{
  "hidden_size": 128,
  "norm_eps": 1e-05,
  "positions": "rope",
  "qk_norm": true,
  "attn_scale": 0.125,
  "init_std_down": 0.011,
  "learning_rate": 0.0205,
  "lr_mult_o": 0.701,
  "max_grad_norm": 1.0,
  "warmup_steps": 0,
  "schedule": "wsd",
  "batch_tokens": 32768,
  "max_seq_len": 256,
  "doc_mask": false,
  "train_tokens": 144100000
}
Each number is 50 + 10 x the weight over the matrix's rms, rounded and kept within 0 to 99. Layers, rows and columns count from 0.

# layer 4 MLP up, 320x128, rms 0.478, rows 178-185, columns 64-127
51 26 46 48 37 32 42 42 49 41 62 28 51 55 49 65 44 40 69 55 22 63 54 63 30 39 63 48 62 55 60 48 37 54 46 44 43 53 51 58 72 38 44 36 49 67 59 44 54 55 50 45 66 61 50 37 60 53 41 57 49 55 71 40
50 35 50 52 49 63 50 59 50 44 32 58 38 51 45 58 41 55 63 42 49 55 62 72 53 59 26 68 37 50 47 24 52 53 58 70 46 20 47 60 57 57 44 41 63 45 45 50 41 54 46 46 68 46 63 59 61 65 66 50 51 44 57 42
50 54 67 60 39 40 48 48 44 59 62 56 45 66 55 57 49 40 35 26 37 47 49 50 57 39 52 55 49 35 20 48 28 42 41 52 38 45 51 55 62 37 39 38 47 48 66 55 59 46 56 49 55 42 43 42 28 40 60 66 46 38 69 46
47 66 39 54 52 53 49 58 60 56 52 66 35 55 32 50 47 65 44 33 39 55 44 43 43 43 37 32 49 55 55 62 44 65 37 58 43 45 47 48 48 40 43 52 41 51 54 58 33 44 51 46 38 41 63 42 40 46 44 51 57 51 54 47
59 49 60 54 39 44 40 54 60 61 48 41 57 31 48 50 40 50 63 45 69 51 62 58 59 57 45 49 58 52 40 43 64 31 62 51 58 41 40 51 49 44 44 67 54 43 48 52 41 53 50 52 42 34 42 35 57 34 37 47 53 60 33 43
46 27 48 35 44 56 54 46 62 54 42 40 46 49 62 59 48 56 46 39 49 53 51 43 63 65 52 41 43 65 47 42 49 57 64 58 58 60 58 41 57 58 57 53 62 50 62 52 48 40 70 48 63 48 54 49 56 37 50 56 39 51 54 38
49 32 50 58 37 51 57 31 51 52 67 55 61 39 39 56 46 49 60 49 45 45 53 55 53 37 48 45 56 49 50 45 60 63 51 42 37 51 57 37 46 45 45 46 46 48 39 71 41 41 58 42 50 47 47 64 51 42 52 68 51 58 49 41
45 52 42 49 46 48 45 48 54 46 36 51 34 37 48 38 70 41 51 55 35 50 66 49 39 45 42 41 52 46 44 35 44 47 55 41 62 47 41 49 53 39 48 54 57 49 49 49 47 51 40 52 41 56 53 38 41 52 39 45 64 56 54 48
# layer 4 MLP down (transposed), 320x128, rms 0.546, rows 178-184, columns 64-127
36 68 49 47 51 56 45 50 36 62 45 28 51 45 71 43 66 63 54 42 79 47 53 67 47 44 40 41 53 31 53 49 47 56 45 67 37 54 50 33 64 49 62 40 62 54 36 51 42 48 42 45 49 37 51 53 69 53 52 47 66 38 46 46
51 40 60 50 58 56 55 43 62 20 55 33 37 47 44 43 69 67 63 36 69 34 61 69 70 36 42 73 64 49 67 56 55 41 30 39 49 42 43 52 46 48 46 39 51 35 56 44 42 42 56 43 50 45 49 19 60 59 37 33 60 44 57 51
57 64 47 59 51 30 48 42 46 55 34 38 65 46 52 63 31 66 38 55 48 66 39 46 42 48 58 37 51 53 50 42 39 61 52 61 43 50 61 50 56 58 57 46 44 54 72 47 47 52 58 31 44 41 59 42 66 41 34 57 44 55 58 39
35 56 51 46 54 58 62 54 42 47 44 59 67 34 64 41 43 38 51 47 55 50 48 44 53 48 56 59 44 55 49 48 43 57 57 35 44 37 41 47 58 51 44 49 59 52 36 54 58 57 64 53 46 28 49 34 46 46 48 46 60 54 49 33
38 55 49 66 36 43 29 44 41 52 30 57 56 56 48 43 51 39 50 52 43 42 50 48 48 60 69 55 43 60 37 55 41 53 35 50 49 42 53 33 65 69 38 50 72 46 42 51 47 41 52 54 48 54 46 56 45 50 42 76 51 41 54 48
52 49 50 58 56 54 46 40 35 40 42 61 38 37 42 24 42 38 41 48 47 65 37 62 41 50 38 60 51 73 40 53 55 37 52 34 50 41 48 47 39 52 54 39 48 64 55 54 61 53 58 59 41 42 57 51 47 47 50 54 44 52 47 46
41 45 50 75 61 59 52 56 42 59 56 59 68 47 67 70 55 39 35 49 47 49 60 52 45 48 57 50 53 50 57 42 35 28 61 51 60 72 42 53 46 40 47 52 53 52 40 39 45 60 59 51 41 41 48 40 40 44 61 53 49 46 61 58
# layer 4 MLP gate, 320x128, rms 0.465, rows 179-185, columns 64-127
41 32 56 51 44 40 63 65 39 49 49 54 60 45 63 50 54 42 44 29 32 38 44 60 53 50 39 52 52 48 59 48 52 57 64 55 41 67 47 58 56 43 65 65 72 55 34 37 45 46 40 42 77 44 31 40 42 68 35 51 34 60 48 81
52 39 62 44 46 40 58 57 45 35 43 67 61 35 49 55 41 51 39 53 51 56 68 57 52 48 37 51 37 39 57 57 61 56 72 45 49 52 33 57 46 43 65 45 61 32 23 47 53 42 46 53 69 35 54 58 46 63 52 45 55 51 42 53
53 68 43 65 47 53 68 38 49 52 61 47 54 52 58 37 54 60 46 56 62 40 49 51 41 37 39 70 31 44 32 54 55 40 50 47 56 46 52 56 45 45 56 60 58 35 46 54 66 53 41 57 82 53 53 48 39 50 35 54 38 62 47 49
45 58 52 60 55 36 62 46 56 60 63 54 68 49 57 49 50 45 62 50 44 48 45 62 44 60 47 40 62 32 80 56 56 66 44 49 48 72 31 64 50 28 51 62 45 37 58 57 47 48 44 45 52 54 52 37 40 51 69 33 60 59 37 49
57 63 21 53 55 58 56 61 41 42 59 40 46 49 46 48 42 41 62 41 48 39 35 53 42 58 37 47 38 67 50 65 69 63 38 40 43 44 59 59 41 62 48 53 42 50 35 52 56 44 39 53 50 32 50 56 40 46 37 50 34 50 44 54
66 51 49 36 65 50 54 47 58 42 54 47 49 61 58 32 64 34 57 55 45 58 62 48 42 64 54 43 46 66 45 68 69 74 41 55 43 55 59 51 63 69 48 51 52 59 57 58 56 56 32 49 41 66 42 52 51 51 42 50 51 44 39 29
60 64 60 50 52 37 54 49 58 54 50 45 54 58 64 57 46 47 61 58 65 67 54 46 67 59 40 56 62 56 52 63 64 50 53 58 36 51 66 53 54 39 49 57 62 58 49 36 44 51 56 56 31 49 42 65 43 48 44 63 51 50 34 48